Each number is 128 + 32 x the weight over the matrix's rms, rounded and kept within 0 to 255. Layers, rows and columns count from 0.

# layer 2 MLP down (transposed), 512x256, rms 0.0462, rows 448-465, columns 128-255
[[119 169  76 100 159  87 150 122 125  80 133 103 130 155 126  68 176 176 141 124 148 123 125 103 117 150  93 154 166  77 152 109 111 163  85 174 145 165 104  92 200 126 155 107 187 167  89 117 117 163 120 132 134 174 141  95  87 131 133  92 158 179 122 118 164  99 108 121 107 164  83 153  81 147 127 113 119 123 108 112 106 134 108  85 152 170 158 122 125 157 116 133 179  71 101 107 152 143 148 129  87 115 149 122 136  91 132  87 162  55  88 154 140 159 138 206 154 101 139 126 140 153 130 120 166 172 106 112]
 [ 97 157 173  69 138 143 178 140 125  68 106 128 173  83 111 164  96 164 186 171  84  74  81 111 106 105 156 133 142 129 116 103 118 150 137 106  60  87  84 131 136  97 181 138 129 182  78 134  96 119 150 146 120  91 117 156 108  47 130  81 108 112 155 159 112 115 112 103 226 121 143  94 124 122 113 173 166  84 120 147 135 197 131 195 126 147 130 100 194 146  91 139 150 159 141 137 130  99 133 111 144 172 146 103 128 136  70 149 102  52 172 178 151 102 154 158 146 135 183 102 138 187 127 123 113 110 105 160]
 [123 161  79 201 168 169 126 120 142 100 116 122 110 148  80 179 144 144 129 184 157  90  98 162 134 114 163  86 116 146 151  88 123 108 104 127 157 150 107 142 154 183  74 157 176 121 141 166 166 173 131 109  69 102  88 156  84 112 158  61 135 134 164 146  87  91 103 137 131 148 114 159 125 105  62  88 108  83 169 128 107  98 165 112 100 132 135  77  88 141 184 132 174  80 182 143  70 134 134  73 114 146  93 104  87 105 164  98  86 139 214 124 129 133  99 142 160 139  45  81 139 106 113 151 157 147  90 131]
 [124 126 167 121 144 168 101 160 164 136 132 183 156 148 147 127 126 141 151 107 179 136 148 206  84 176 144 104  57 143 150  79 130 176 119  79 146  53 154 142 155 114 164 131 119  98 165 150 113 171 138 113 133 100  64 105 145 162 153 100 112 115 202 129 105 157 187 109 134 112  95 158  78 112 125 139 152 115 104 117 180 109 147  79 126 209 103 112 145  96 125 196 143 148 124  97 161 162 148 130 156 135  83 158 105 160 111 153 110 114  99 126 167 170 137 164 142  69 142  92 154  81 123 153 118 148 141 152]
 [104 118 120  87 124 166 125 112 136 107 113 168  75  88  61 176 114 135 152 178 139 144 105 162 121 134 123 139 106 184 167 141  95 120 134 138 100 165 192 129 140 100 152  82  95 102 131  96 138 156  89 122  99 125 106  94 156 123 128  91 154 163 154 155 152 178  77 153  88 142 137 123 136 116 193 160  88 153 117 183 119  52 111 126 128 114  84 151 170 165 168 111 142 129  48 108 159 132 150 175 139  96 111 115  59 106 104 156 124 124  96 108 155 126 147 106 122 147 150 106 144 122 137  39  71  42  94 102]
 [118 155 111  82 111 141 176 196 125 195 190 156 112 111 166 102 123 148  85 121 161 151 123 118 140 110 112 126 151 151 102  99 142 138 101 126 176 162 134 110  94 133 156 113 118  60 163 179 113 128  99 100 170 148 108 108 117 121 151 112 115 193 159 125  94 133 133 130 112 126 161 159 125 143 119 122 131 142 170  98  74  83 126 144 133 154 110 103 114  93  65 138 162 156 115 127  47 111 198 147 169  91 179 109 164 138 117  75 158 122 126 158 147 125 135 118 165 136 165 178 138 156 112 113 125 110 144 142]
 [113 160 127 130  88 145 115 183 144 145 135 125 160 175 182 118  97 111  37 124 157 116 176 130 174 125 152 166  88 114 151 122 129  75 108 130  55 111 129 166  99 195 144 121  86 149 186 143 103 116 117 128 136 123 116 138  85 127 108 126  94 131 138 123  96 147 119  91 105  85 120  52  95  51 146 143 141  93 122  86 168 128 165 149 125  88 104 104 128 117  97  93 128 111  91 185  91 122 140 140  99 141 105 126 128  46  71 153 171   0 160 123  60 111 141 168  80 169 147 149 151 149 130 140 181 136  68 131]
 [143 145 132 154 136  94 136 126 161 119 163 138  91  86 114 112 215 141 121 172 104 153 163 116 138 162 145 129 152  47 163  77 138 101  97 172 169 117 116 104 124 102  77 119 109  95 177 118  26 112 145 110 111 151 132 178 122 108 192 100 154 131 113 140 158 106 166 183 133 116 124 144 158 107 117 132 156 100  99 105 130 120  80 157 116 111 114 132 172 123 126 105 170  95 109 160 161 111 145  69 109 132 126  86 214 104 178 157 154 222 164 116 198 122 109 147 135 173  91 141 140 105 177 125 104 125 151 158]
 [126  62 132  90 170  92  64 108 137 153  88  82 156 115 149 142 119 102 129 127  47 169 134 168  84 176 131 117 142 151 110 164 110 154 152 142 103 127  63 144 139 117 182 133 124 181 166 158 100 107 184 150 115 168 209 108 142  78  97  96 116 122 146 127 170 140  97 138  96  80  73 111 159 159 115 107 132  83 110 126 100 162 199 146 128 174 101 112  67 101 162 110  91 112  76  90 153  88  51 144 127 127 148 166  92  97 189  91 114 165 108 117 102 139  80 160 137  51 113  76 117 102  91 134 116  52 116 194]
 [104 118 103 126 145 123 148 133 206 163 131 117 143 124 158  79 143 120 140 138  78 131 104  97 132 141 144 175   6 165 130 155 154  40 173 176  68 144 163  96 116 109 133  88 144 153 104 119  63 112 180  87 133 104 123 155 112  96  67 170 132 114 140 165  95 143 190 101 103 169 145 130 106 100 138 102 126  85 187  83  96 131 106 154 110 101 109  78 147  99 167 157 201 102  93 198 121 126 130  66  90  94 136 114 185 123 191 117 151 136 128 137 146 187  53 182 164 197 115 121 124 140  95  83 137 137 130 122]
 [ 77 129 139 137 140 150 121 117 143 131 142 106  42 100  84  74 108 127 158 126 104 103 156 182 176 112 129 164 155 142 104 164 121 128 178  99  45 186 102 127 176 131 103 167 122 126 164 139 106 115  96 152 118 147 159  95 140 149 192 143  93  98 140 145 129 107 129  96 193 123 114 120 145 120 117  91  90 101 135 126 125 186 199 150 180 202 157 111 101 164  87 136  41 150 152 165 182 203 139 144 104 119 150 126 114 107 106  95 133 189 132 168 166 157 153 128 107  59 121  97 134 119 131 111 147 107 144  83]
 [133 124 148 158 104 142 163 153 121 183  93  95  92 116 154 155 121 166 119 110 106 146 154  81 100  78 126 108 109  87 132  72 140 143 138 114 227 158 139 163  93 132 167 112  95 106 107 122 129 155 134 133  63 159 147 109 174 110 170 153  94 130 164 125 110 115 134  89 118 130 167 173 125 136 140 125 174 140 145 174 149  85 169 165  81 119 146 138 184  91 151 112  52 106 143 133 149 122 180 141 139 119  99 103 137  82 146  73 110 145  86 150 105 130 113 158 186 141 109  36 135  53 129 128 133 193 129 122]
 [191 118 173 104 109 111 243  68  92  97 112 118 133  91 105 132 126  89 101 184 124 108 122 129 111 122  94 151  87 132 156 147 179 143 184 127  99 107 142 135 117  51 162 120 153  84 148 160  86 132 123 111 104 159  65 150  75 134  83 155 163  93 124 109 149 103 133 136  95 101 128 146 120 188 112 102 127 124 177 185  85 103 114 103 165 120 119 138 126 128 117  99  98 108 120  99 128 114 205 136 145 128 112 115 125 177 101 126 138 134 109 130  97 105 107 105 140 163 152 111 170 199 132 116 103 180 154 129]
 [160 179  58 170  94 109 190 178 116  98 111 145 148 123 148 185  74  92 186 127 110 102 154 133 136 105  90 145 145 150 196 129 195 112 118  64 133 174  78 100 144 167  83 144 123 170 178 148 159 172 181 109  92  76 149 126 149 166 113 108 145 177 178  90 153 148  78 146 115 103 100 156  91 125 111 122 109 138 136 130 177  87  51  95 129 124  76  95 144  78 180 133  73 186 148 191 101 162  99 166  92 113 119 109 126 151 108 125  95 131 157 143 134 126  66  66 103 168 104  82 168 131  91  99 133  76 128  97]
 [117 111  95  76  81 145 133 173 133 116 172 166 107 188 166 106 102  96 120 122  91 122 188  62 135 124 120 105 166 116 102 106 118 128  78 111  99 145 136 102 129 114 156 113 172  82 137 178  55 116 126  86  82 108  85 157 113 122  72 146 147 158 152 155 139 178 163 117  87 144 126  73 138 138  84 155 112 121 141  98 183  97 148 118 122 158 104 140  99 118  93  95 108  65  95 153 104 105 100 182  86 157 127  95 101 191 128 143 129 183 117 147  98 124 162 141 155 113 102 163 105 160 175 158 152 181  89 165]
 [138 105 170  82 136 127 110 203 115 156 163 106  99 123 136 143 131 144 128 165 110 148  95 130  80 157 160 152 182 123 134  77  64 155 169 157 126 142 131 111  98 146  85 141  85 117 149 104  79  76 181 121 142 129  96 138 124 149  93 144 152 119 133 118 144 146  91 109 107  73 159 188 171 170 190 155 132 110 142 145 114 107 103  83 109 188 122 122 177 145 107 160 110 101 101 171  89 127 143 129  69 105 141 135  86 134 163 100  96  94 130 151 141  51 157 102 161 110 122 158  90 155 139 131 104 125  93 137]
 [111 120 128 115  62  86 150 100 179 120 135  49 141  96  88 143  94  87 141  67  97 117  71 135 170 101 211 158  93 122 116 112 180 151 129 164 117 143  86 150 125 120 101 103 179 169  55 100 155 140  41 121 146 105 130 150  74 153 113  83 131 113 105 107 141  91 164 153  87 118 100 162 182 152 138  73 109 153  76 105  66 133  98 103 162 169  78 149 145 100 143 163 162  86 119 145 116 106 196 136 126 140 149 166 101 121 106 145 182  70 114 143 102  61 136 164  34 153 140 160 140  62 127 100  53 115 155  74]
 [138 113 103 128 151 160 114 145 130 155 103 156 109  96 110 108 130 124 156 122 123 116 148  72 102 156 119  96  70  87 170  93 111 132 121 151 145 143 172 106 129 194 132 109 167 168 246 112  93 164 109 132 156 120 117 160 104 129 142 148 124 101  84 105  90  79 159  96  63 115 108 130 178 114 139 169  94 175 164 132 142 163 121 156 195 148 178  61 131 126 105 120 137 144 131 142  96 148 112 113 107 127 115  78 166 169 140  79 167  80 115 144 142 160 125 129 140 147  92 145 151 154 107 150 142  76 134 164]]
# layer 2 MLP gate, 512x256, rms 0.0515, rows 449-466, columns 128-255
[[ 43 105 112 136 159 178 187 109 115 102  76 168 116 146  80 181 105 129 147 157 113 122 108 157 118 159 162 137  73 154 115 163 166 168 155  75 168 145  34 125 104 120 136 149 176 105 134 133 158 100 154  74 205 122 118 128  57 117 159 121 176 139 139  82 115 120 109 128 215  86 138 101 151 132 107 116  71 117 161 145 118 157 208 160 134 121  58 116 108 163 151 120  55 162 127 102 168 126 164  79 165 127 183 115  69 103 196 173 110 114 103 162 118  89  56 159  91  86 152 214  92  89 111 127 154  97 113 154]
 [155 133  72  90 130 114 130  98 123 133 138 101 124 118  97 197 121 139 107 151 181 107 123 158 153 151 136 111 159 124 105 129 105 115 190 130  98  91 155 219  80  56 107  36  57 163 183 133 104 134 112 135  92 160 163 110 173 111 188 156 170 166 153 135 139 144 118 105 117  97 121 109 138 119 156 172 166 173  85 127 128 159 112 115  85 115 109 175 148 147 173 135 166 109 135 149 199 152 168 159 101 138 145 117 148 146  81  82 116 172 113 103 126 151 160 153  83 131 112 101 148 145 125 120 151 108 112 119]
 [ 78 130 113  85  97 117 148  77 130 160  25 103  79  99  88 137 138 187 136  31 117  92 127 175 104 190 101 137 123 119 139 146 140 144  70 137  78 157 100 126 104 109 159 109 132 106 142  93  98 162 124 147 115 179 156 228  91 135  89 149  95 138 131 149  98  89 101 109 176 153 130 164 130  90  89 168 100  94  91 154 153  98 125 168  80 129 105 144 124 136 132 158  66 161 131 109  74 110 171 120 132 137 117 164  60  94 123 141  94 129 126 131  89 133 123 110 144 149 105 118  80 135 188  97 125 103 142 138]
 [132 171 100  67 130 193 130 108 149 109 130  74 108 143 101 156  79 125  86 101 102 111 167  87 192 191 137 149 128  59 166 105  91  73 116  80 116  85  55  82  89 121 133 150 121 138 133 170 156 104 145 116  99 116 103 166 128 118 180 106  78  78 122  89 150 102 139 134 156 146 103 113 126 113 109  86 151 112 131 127  98 114 127 135 128 163 124  64  81  98 147  98  73 117 183 123  73 112 137 157 107 121 139  59 138 142 131  91  93 129 156 123  99 132 133 102 115 135 142  70 155 146  67 185 159 157 140  99]
 [125 136  77 159 175 145  94 180  96  97  80 108 116 133 152 216 119 136 123 112 178 147 172 123 123 124 110 105 147 180 150 187 112  77 123 128 119 130 117 103 125  81 181 140  99 182 174 110 174  86 159 193  87 186 134 183 130 121  62 131 114 108 127  92 168 107 123 132 152 135  67 156 178  86  89 140 171 108 162 128 153 177 161 161 128 115 110  95 170  65 116 133 112 120  82  90 139 163 157 195 120 129 164 106  40 149 113 132 134 155 133 156  81 104  45 108 133 150 112 118 145 161 169 148 132 127  85 148]
 [ 29 123 125  71 193 174 112  95 119  91 116 112 117 147 131 204 154 110  76 138  79  79 116  77 169 158 140  98 175 135 163 127 118 116 134  81 127  68  90 143  86 185 172 128 112 135 156 172 147 100 133 161 105  97 123 175 166 102 130  77 165 155 154 108 140  96  59 113 138 110 163 126 116 197 141 115  90 110  89 139 147 137 108 139 124 119 156  91 112 145  96  90  89  84  66  79  93 146 136 131 191 131 122 153 138 156 179 180 175 141 156 139 144 110 149 115  77 110 164 193  88 111 113 175 115 156 215  92]
 [113 179 151 120 170 127 152 125 129 144 192  85  95 112 104  81 208 204 113 141 166 180 130 144 162 135 101 104  91 133 151 101 116 105 130 149 111 155 114 104 169  64  97 130 101 116 122 137 121 116 153  83 157 131 140 161  76 174 163  80 125 120  83 121 114 121 173 111 152 103 122 175 170 155 131  86 134 108 119 149 109 127 137 141 135 150  91 141 131  93 189 108 112  64 118 139 147  87 123  67 116 125 129  85 125 129 128 163  89 177 184 132 132 121 129 127 141 137 100 145 157 130 138 118 142 166 137 180]
 [142  68 163 135 141 146  85 106 136  85 156 150 123 123 142 127  83 148 150  55 129 151 132 109 108 119 178  71 193 149 106 166 169  96 128 105  97 130 154 121 124 157  91 169 124 137 136  83 133  82 156 149 101 158 114 146 151 103 120 124 138 135 166 100 173 103 135 154 134 113 144  97 153 120 121  91 140 141  68 134 127 193 187  89 142 179 124 134 152  86 135 131 103 148 103 126 173 107 101 186 145  99 135 179 102 109 101 140 107 168 168 154 123 112  61 171 129 127 106 136 163 132 104 159 166 180  89 144]
 [112  85 115 152 129 123 104  86 170 161 115 157 140 138 162 175 195 126  83 161 122  98 127 109  73 140 135 144  88 188 115 177 143 152 105 105 152  95 157  81 158  91  90 149 140 171 135 169 135 126 189 138 123  53 161 117 184 137 125 109 143 139 125 107 151  96  83 113 124  87  94 118 130 157 164 111 115 124 139 101 162 144 156 114 123  63 137 119 118  58 116 135 145 139 156 111 108  88 136 111 146 133 110 167 125 121 127 134  98 155 114  81 207 123 105 158  40 150 119 135 124 135  66  84 159 132 120 133]
 [125 168  98 122 193 100 150 150 127  68  96 187 127 125 102 165 133 168 144 146 165 135  87 169 109 103  70  84 111  95 183 133 140 154 110 143 146  49 131 175  62 120 119  63 149 142 137 105 146 165 132  69  96 157 134 182 186 140 105 120 145 145  88  67 152 109 171 140 108 100 136 143 119 134 122  89 137 155  76 220 115 103  89 121 105 122  95 137 137 101 161 115  52  93 136 102  79 107 107 107 112 117 141 117  97  77 110 162 106 117 151 117 160  86  88 119 123 133  78 121 127  80 124 118 170 134  96 109]
 [ 93 170 110  99 136  87 163 188 100 148 150 162  68 129 127 146 160 179 169  53 141 100 161 156 132 146 114  48  78 160 117 117 102 137 173 135  94 134  70 173 117  69 125 155 127 104 101 187 106 171  85 101 130  95 141 102  59 170 134 116 108 156 175  89 156 131  91  77 156 131 168  99 117 155 127 134 106 139 179 132 155 121 133 122  58 169 119 117 130  88 146 167 100 147 192 111 135 175  85 146 141 158 127 171 111  98 143 103 149 172 184 127 166  58 152 166 162 148 169 122 138 126 137 170  87 105 175 148]
 [120 116 146 132  96 115 107 106 152 175 130 138  62  39 104  78 151 147 147 120 145  29 148 114 127 182 152 133 107 129 126 140 123 139 171 164 147 109 161 144 128  88 147 154 127 129 122 144  83 146 103 153  94  92  65 146 108 132 173 119 124 160 101 115  83  88  62  85 145 103 159 140 141 161  84 163 124 107 137 152 103 112 113  93 172 147 131  66 122 123  89 137 111 149 169 103 133 109 173  95 131 122 181 127 119 135 107 118 137 116 105 117 131 115 178 130  67 186 131 167 105 138 140 118 128 126 130  69]
 [123 127  96 162 146  88 112 132 131 140 152  92  79 144 114 111 134 190 117 111 103  68 107 187 110 134 102 116 107 143 125 112 112 117 166 158 141 123 147 132 123  91 105 185 104  89 103 171 102 142   8 130 140 152  74 116 107 131 140 157 138 149  88 119 124 113 136 104 160 164 108  96 120 131 131 111 119 184 134 131  90 172 115 124 133  87  72 128  88 113  50 143 135 149 184 148 128 139 111 171 101 132 108 128 159 143  84 153 185 155 133 146 133 105 164 120 119 148  86 136 107 120 108 150 151 107 155 163]
 [ 67  68  97 112  96 138 123 109  68 134 153 112 121 164 138 193  88  82 115 152 110  85 131 122  83 162 125  99 168 111 115  86 137 124 115 144 112 143 106 124  88 105 125 118 128 132 202 157 104 149 100 135 107  85 102 120  88 144  94 108 125 212 161 147 183 130 111 122 116 140  92 139 141 116  90 127 177 123 158 120 168 137 124 124 140 147  70 162 127 182  63 127  99  91  74  75 104  66 106 107 120 108 142 127 122 142 153 161  85 124 163 123 139 115 160  92 156  87 159  93  95 121 147 145 111 107 168 127]
 [152 102 101 116 141 119 107 203 109 156 188  98 108  94 166 144 107 169  27 115  90 128 112  82 136  98 100  99 166 137 125 111 116  31 154 170 109  77 124 129  52 121 122 109 136 163 110 154 125 140  92 104 103 154 121 100 107 133 119 211 100 108  99 176 120  60 159 163  88 182 156 190 183  78 138 160 130 136 111 113 102 172 171 170 129 103 141 152 154 156 140 173  76 107 141 115 128 113 125 144 143 112 161  85 172 125  94  73 173 144  74 124 141  88 151 104 108 113 126 128 113 128  79 184 158 174  80  86]
 [ 65  66  95 165 162  96 118 179  46  81  95 183 130 124 183 191  87 178 103 141 142 153 119 166 141 163 101 103 175 136 128 120 125  88  60 120 152 147 107 126  22  84  87 159 107 200 152 129 106 120 153 245 103  66  86 122 157  88 100 105 158 154 148 115 192 158 107  99 149 138 113  90 120 118 131 105 160 110  81 149 155 125 184 183 121 137 113 135 118 105 168 150  70 108  74 125 126 122 135 163 142 154 158  92  64  82 187  82 113 141 149 142 154 124 106 163 126 142 183 139 137  98  83  84 152 156  96 200]
 [138  89 171  82 145 129 161 122 151 130  86  97 161  94 211 128  30 107 134 152 128 154 123 103 118 127 163 119 104 137 121  76  74 120 174  56 114 155  80 129 139 131 122 155 144 134 157  82  91 145 128 158 105  85 143 111 168 134 151 189 112 124  93 130 128 160  98 127  83 115 122 142 139  80 149 153  98 163 139 154 105  83 169 128 184 134 119 169  83 173 124 131 168 139  91 143  90 127 146 133  90  81 133  34  99 137 129 154 170 129 115  99 103 109  95 121 154 111 103 110  55 120 130 148 156 114 138  91]
 [146 132 180 152 161 155 113 145 144 139  87  76 125 135 132  52 102 135 187 104 158  46  82 138 116 166 156  96 133 119 111 141 143 109 130  77 108 118 171 119 153 151 149  90 134 145 101 110 134 109 156  92 130 108 144 117 115 125  66 144 167 168 134 119 155 120 107 104 121 109 137  85 173 109 118 115 176 119 117 114 204 126 142 144 127 181 185 133 110 121 157  95 148  90 107 133 126 120 122 107 146 109 151 137  94  84 122 139  97 167 168 175  91 158  70 206 134 143 149 140 149 164 130 121 163 112  82 101]]
# layer 2 MLP up, 512x256, rms 0.0485, rows 449-466, columns 128-255
[[ 83  88 144 162 167 101  98 152  75 170 156 107  83 151 190 114 107 115 108  87 117 187 212 110  85 108  55  94 155 135 147 152 141 130 154 128 190 143 192 146  85 247 117  84 168 110 188 172 131 135 135 147 126 134 112 183 136 132 113 144 143 186 118 146 155 153 128 137  72 111 143 172  87 131 115 125  94 194  78  91  91  96 147 107 122 116 109 116 109  76 143 131 139 101 119 125 141 141 118 123 111  67  75 113 114 134 167 128 161 160 133  83  70 109 119 101  88 142  71 107  75 137 159 119 132 176 157 114]
 [124 155  28 156 131 111  82 113 137  77 124 127 137 115 182 133 153 216 105 132 178 137  48 139 151 153 104 185 139 144 150  87 110 155 151 129 151 174 111 136 190 156 169 110 166 163 118 140 178 139 152 151  92 169 101 161  74  83 180 169  86 171 149 132 107 114 130  85 151 118 105 159 122 136  98 108 113 113 202 117 135  62 151 102  99 136 171 118  74 154 101 175  98 139 120 103 137 100 155 166 112 136 101 149  74 119  94 121 105 168 184  91 172 146  72  99 135  86 114 114 164 104 122 175 154 140 144 129]
 [175 160 130 195 128 153 149 114 143 137 101 180 142  84 168 155 113 141 139 123 185 157 148 113  95  98 103 196  98 132 130  77 171  55 115  34 137 140 112  85 156 121 114 118 129 130 105 166 157 118 125 123 127  81 137  85 144 141 119 136 152 150 100 141 134 141 103 102 140 106  65 116 167 142 136  94 125 144 158 122 168 130 185  68 142 101 126 165  81  33 130 119  99 108  92 163 151 125 149 174 133 108 163 136 101 152 140  87 117 137  94  91 137 131 137 142 115 155 216 155 114 138 161 189 145  95 117 121]
 [106 104 104 155 139 133 124 145 104 133  82  98 132 116 195 131 144  74 144 101 108 131 108 161 102 127 114  84 156 135 111 119 133 186 132 125 162 131 158 161 109 132 115 154 168 153 110 120 127  93 142 166 157 133  85 162 116 166 122 159 121 135 117 118 105  75 108  99 139 159  91 154  78 185  64 126 136 144 122  38 127 173 175 193 131 138  95  71 199 113  84 159 120 149  48 118 111 159  52  76 119  87 147 139 159 102 122 131 114 124 133  81 142 154  31 102  87 141 186 138 159  89  90 184  79 132 118 184]
 [127 168 156 167 179 101 102  90 167 120 141  56  68 178 113 152 145 120 147  48  62 167 148 109 167 122 121 117 132  73 176 158  73 119 171 113  94 108  98 167 172 197 118 150 131 104 111  76 176  49 131 115  99 128 131 136 141 105  96 197 151 158  91 127 178 125 128 102 141 164 125 142 147  91 189 147  84 142 114 107 159  97 165 116 155 138 195 159 118 161 147  94  89 142 185  74 110 138  92 150 124 154 168 160  74 122  80 180  91 139  74 103  89 131 156 152 118 135 124 117 123 122 113 131  75 103 193 107]
 [ 85 119 147 130 175  97 105 125 148  85 136 104 112 110  87 130 145 123  98 152 175 121 100 124 122 148 100 164 156 101 124 167 126 170 186 125 168 131  89 113 131 153 138 137 136 160 141 111 113 195  94 138 125 199 150 142 147 171  82  98 117  99 155 107  64  79 123 127 135 134 101 230 164 118 101 119 128 163 162 132 106 131  88 139 117 134 161 141  78 178 149  76 111 120 158  64 177 113 174 114 150 154 142 105  63 138  83 137 206 119 111 147 121 170 122 150 163 157 161 105 103 138 113 149 142  60 164 117]
 [ 70 158 140  86 183 114 125 153 113 129 148  88 121 130  98 108 161 144 209 154 110 121 185 156  69 121  98  97 151 125 125 113 112 150 140 110 104 143 136 116 138 171 130 107 131  99 103 132  77  91  68  93 143 134 135 143 109 137 140 121 149 130 121  82 188 116 137 140  88 108 103 120 165 151 131 117 118 105 156 157  64 110 107  99 173 128 141 138 122 121 143 150 176 163  79 192 122 130 143  85 125 128 113 109 138 127 105 195  87 149 182 145 146 120 181 156 115 141 100 112 143 141  69 131 125 137 113 185]
 [100 106 118 161 114 105 163 118 214 190  84 112 153 133  91 180 143 136 138 168  82 102 139 164 113 141 128 141 120 102 104 128  76 134 114 157 141 122  61 153 118  89 166  40 185 153 118 197 109  91 146  86 135 121  81  94 156 133 126 127 164 108 100 178 123 128  84 151 128 107 139  89 138 158 119 138  93  89 160 126 138 120 146 152 136 146 148 119  98 132 152 130 124 109  98 139 125 108 105 126  89 109 122 146 138 143 184  81 134 138 113 212 136 124 149 130 114  81 157 139  90 119 121 111  98 101 106 161]
 [113 124 140 160 136 137 116 130  33 105 146 165  79 106 131 117  89 132 143 133  79 107  97 151 152 147 159 151 177  85  96 116  48 181 148 101 207 156 134 113 101 183 131 159 126  83  65  88 186  81  92 113 147 210 169 121 124  81 130 143 136 107 134 125 126 150 115 112 176 114 151  86 107  70 119 142 107 134  55 126 177 120 111  91 116 129 149 105 111 125 129  77 195 158 169 148 182  99 133 104  72 136 167  68 190 163 132  66 106  91 118 146 109 118 161 102 119 128 156 179 146  99 138 212  82  53 137 144]
 [ 59 121 167 146 110 229 188 137  86 146 140 124 140 167 126 162 135 100  43 172  92  92 124 100 147 141 205  97 149  51 128 145 145 156  86 137  90 112 118  97  79  87  74  80 132 135 132  73 145 100 133  91 108 145 138 135 115 164 167 124 170 150 131 149 109 181 105  89 220  74 116 140 127 162 115 138 125 115 124  89  71 197 136 143 137 126 142 147  79 118 180 146 103 136 125  76 211 162  89  91 150 110 159 138 150 149 164  94 125 115 144 148 131 120  99 130  80  94 148  62 135  95 160  54 137 111 195  77]
 [126 159 162 142  97 138 119  71 101 122 172 122 118  81 155  99 154 116 125 196  94 133  71 148 131 150 198 114 114 129  73 217 121 121 127 161 184 133 118 151 161 149 136  87 163 131 106 151 140 110 123  96 168 158 140 142 208  93 131 123 199 132  93 171 146 153 130 212  69 120  93  98 123 154  30 125 165 135 111 142 123 119 122 229 128 151  70 121 118 129 185 121 106  96 173  77 139 130 152 168 136 139 131 123 164 163 136 169 169 148  75  96 153 145  77 133 139  99  75 133 149 145  95 154 192 188  83 104]
 [105  65 179 114 143 159 112 120 139 125 133  85 118 166 172  98  87 180 149 110 136 172  98  74 142 189 164 164 133 108 103 125  62 150 139 149 136  68 115 148 123 144 116 122 120 160 135 117 122 169 167 153 132 121 113 102 155 150 130  81 126  86  92  95 142 109 134  91  84  74 162 120 108 150 147 125 108 140 132 103 137  83  56 129 131 138  55  94 145 142  69 133  90 124 174 128 175 164 162 107 136 124 136  88 157 119 104 116 121 140 114 105 116 121  94 128 135 157 108  88 113 159  83 138 158 163 109 147]
 [161 176 120 140 115  71 138 146 126 119 173 138 144 175 180 148  61 162 160 156  80  74 206  69 152 110 154 169  94  98 116 132  90 101 123 154 159 174  49  97 115 220 113  87  94 124 136 101 149 164 164 117 124 163 126 208 168 104 136 122 139 153 158  85  90 136 132 189 148 115 104 117 129 152 165 176  93 128 115 181 159 151 115 129 100 162 135 109 121  77 163 109 162 173 126 120  73 135 130  68 136 107 100 145 163 123 120 115 120 133 114  98  69  71 122 112 114 146  78 121 132 127 130 143 178 141 117 146]
 [117 148 201 108 204 116 104  97 109 115  70 125 105  69  93 151 145 104 160  72 123 132 127 125 142 168 139  91  98 114 112 147 113 159 144  59 125 108  90 159 138 109 146 104 147 129 116 152  86 163  77 138 107 163 137 179  78 163 141 141 138 142 114  75 137  81 156 161 123 123  76 111 148 161  82 144 156 118 132  96 192 134 148 161  79 160 162  94 132 172 130 123  97 177 111 119 141 160 122 154  85 149 112 160 122 146  88 109 105 188 173 144 115  96 149  97 192  90 109 168 149 156 178 134 143 120 204 102]
 [136 137 130 119 117  79 117 150 125 115 118 109  93 157 139 113 129  86 102 134 120 116 110 148  87 144 160 131 136 177  78 120  96 131 149 132 151 105 152 146  99  90  81 122 113  59 101 130 108 159  81 164 110 108 135 190 143 168  81 149  88 150 119 108 113  80 121  98 115 132 201 153 125 105 127 172 108 131 139 135 162  94 117 171 106 141 190 124  69  97 102 145 168 140  77 119  89 103 121 140 163 136  79 150 150 168 110 167 126 114 118 145 193 145  72 100 129 147 147 116  62 144 164 103 124  84 153 107]
 [199 147  29 130 150  89 134 135  48 145 119 211  96 134 120 132 137  91 129 226 133  99 109 140 182 128 135 172 125  93  84  87 138  93 152  77 156 118 138  49 131 135 118 189 123 127 161 150 126  92 179 153 150 109 113 144 125 130  90 109 139 166 184  78 141 146  96  98 118 166 146 127 175 103  92 186 165  84 160 131 177 128 124  69 160 147 180  66 150 117 104  81 113 138 105  80 159 132 125 163 102 108 126 150 124 181 180 125 141 116 125 160 133  75 138 114 136 157 102 137 100 109 143 119  79 123  87 156]
 [145 176 111 155 127 145 105 104 121  97 124 126 139 142 121 133 137 121 125 164  96 123 139 120 122 146  86 188 101  87 123 124 108  99 125 136 148 144 158 166 107 117 126 116  99 130 194 128 145 146 106 130 149 206 131 135 146  96 161 117 108  67 103 154 110 143 101 121 112 146 118 118  99  87 151 177 104  93 221 144 111 113 140  88 136 133 166 166 111 130  93 134 143 145 126 125 112 114 122 181 126  90 110  98 177 151 122 106 149 126 100 114  73 164 141  92 106 197 104 151 136 142 154 163 176  74 123 138]
 [128 124 160 123 139 128  91 160 128  90 135  95 131 115 180  90 156  79 114 124 170 145 119  97  76 171 101 148 136  94 151 129 107 110 110 123  94 155 125 133 101 192 208 107 128 146 111 149 112 106 128 103 103  76 129 124 107 128 121 107  97 127 121 176 149 116  70 173  78 113  91 123 164 123 140 133 108 106 143  97 155 115 129 130 103 171 205 138 143 120 163 101 101 121  67 163 132 122 178 141 119 116  91 122 115  78 103 149  91 110 169 195 147 174 119 140 179 159 181 165 142 145 173  75 114  98 107 112]]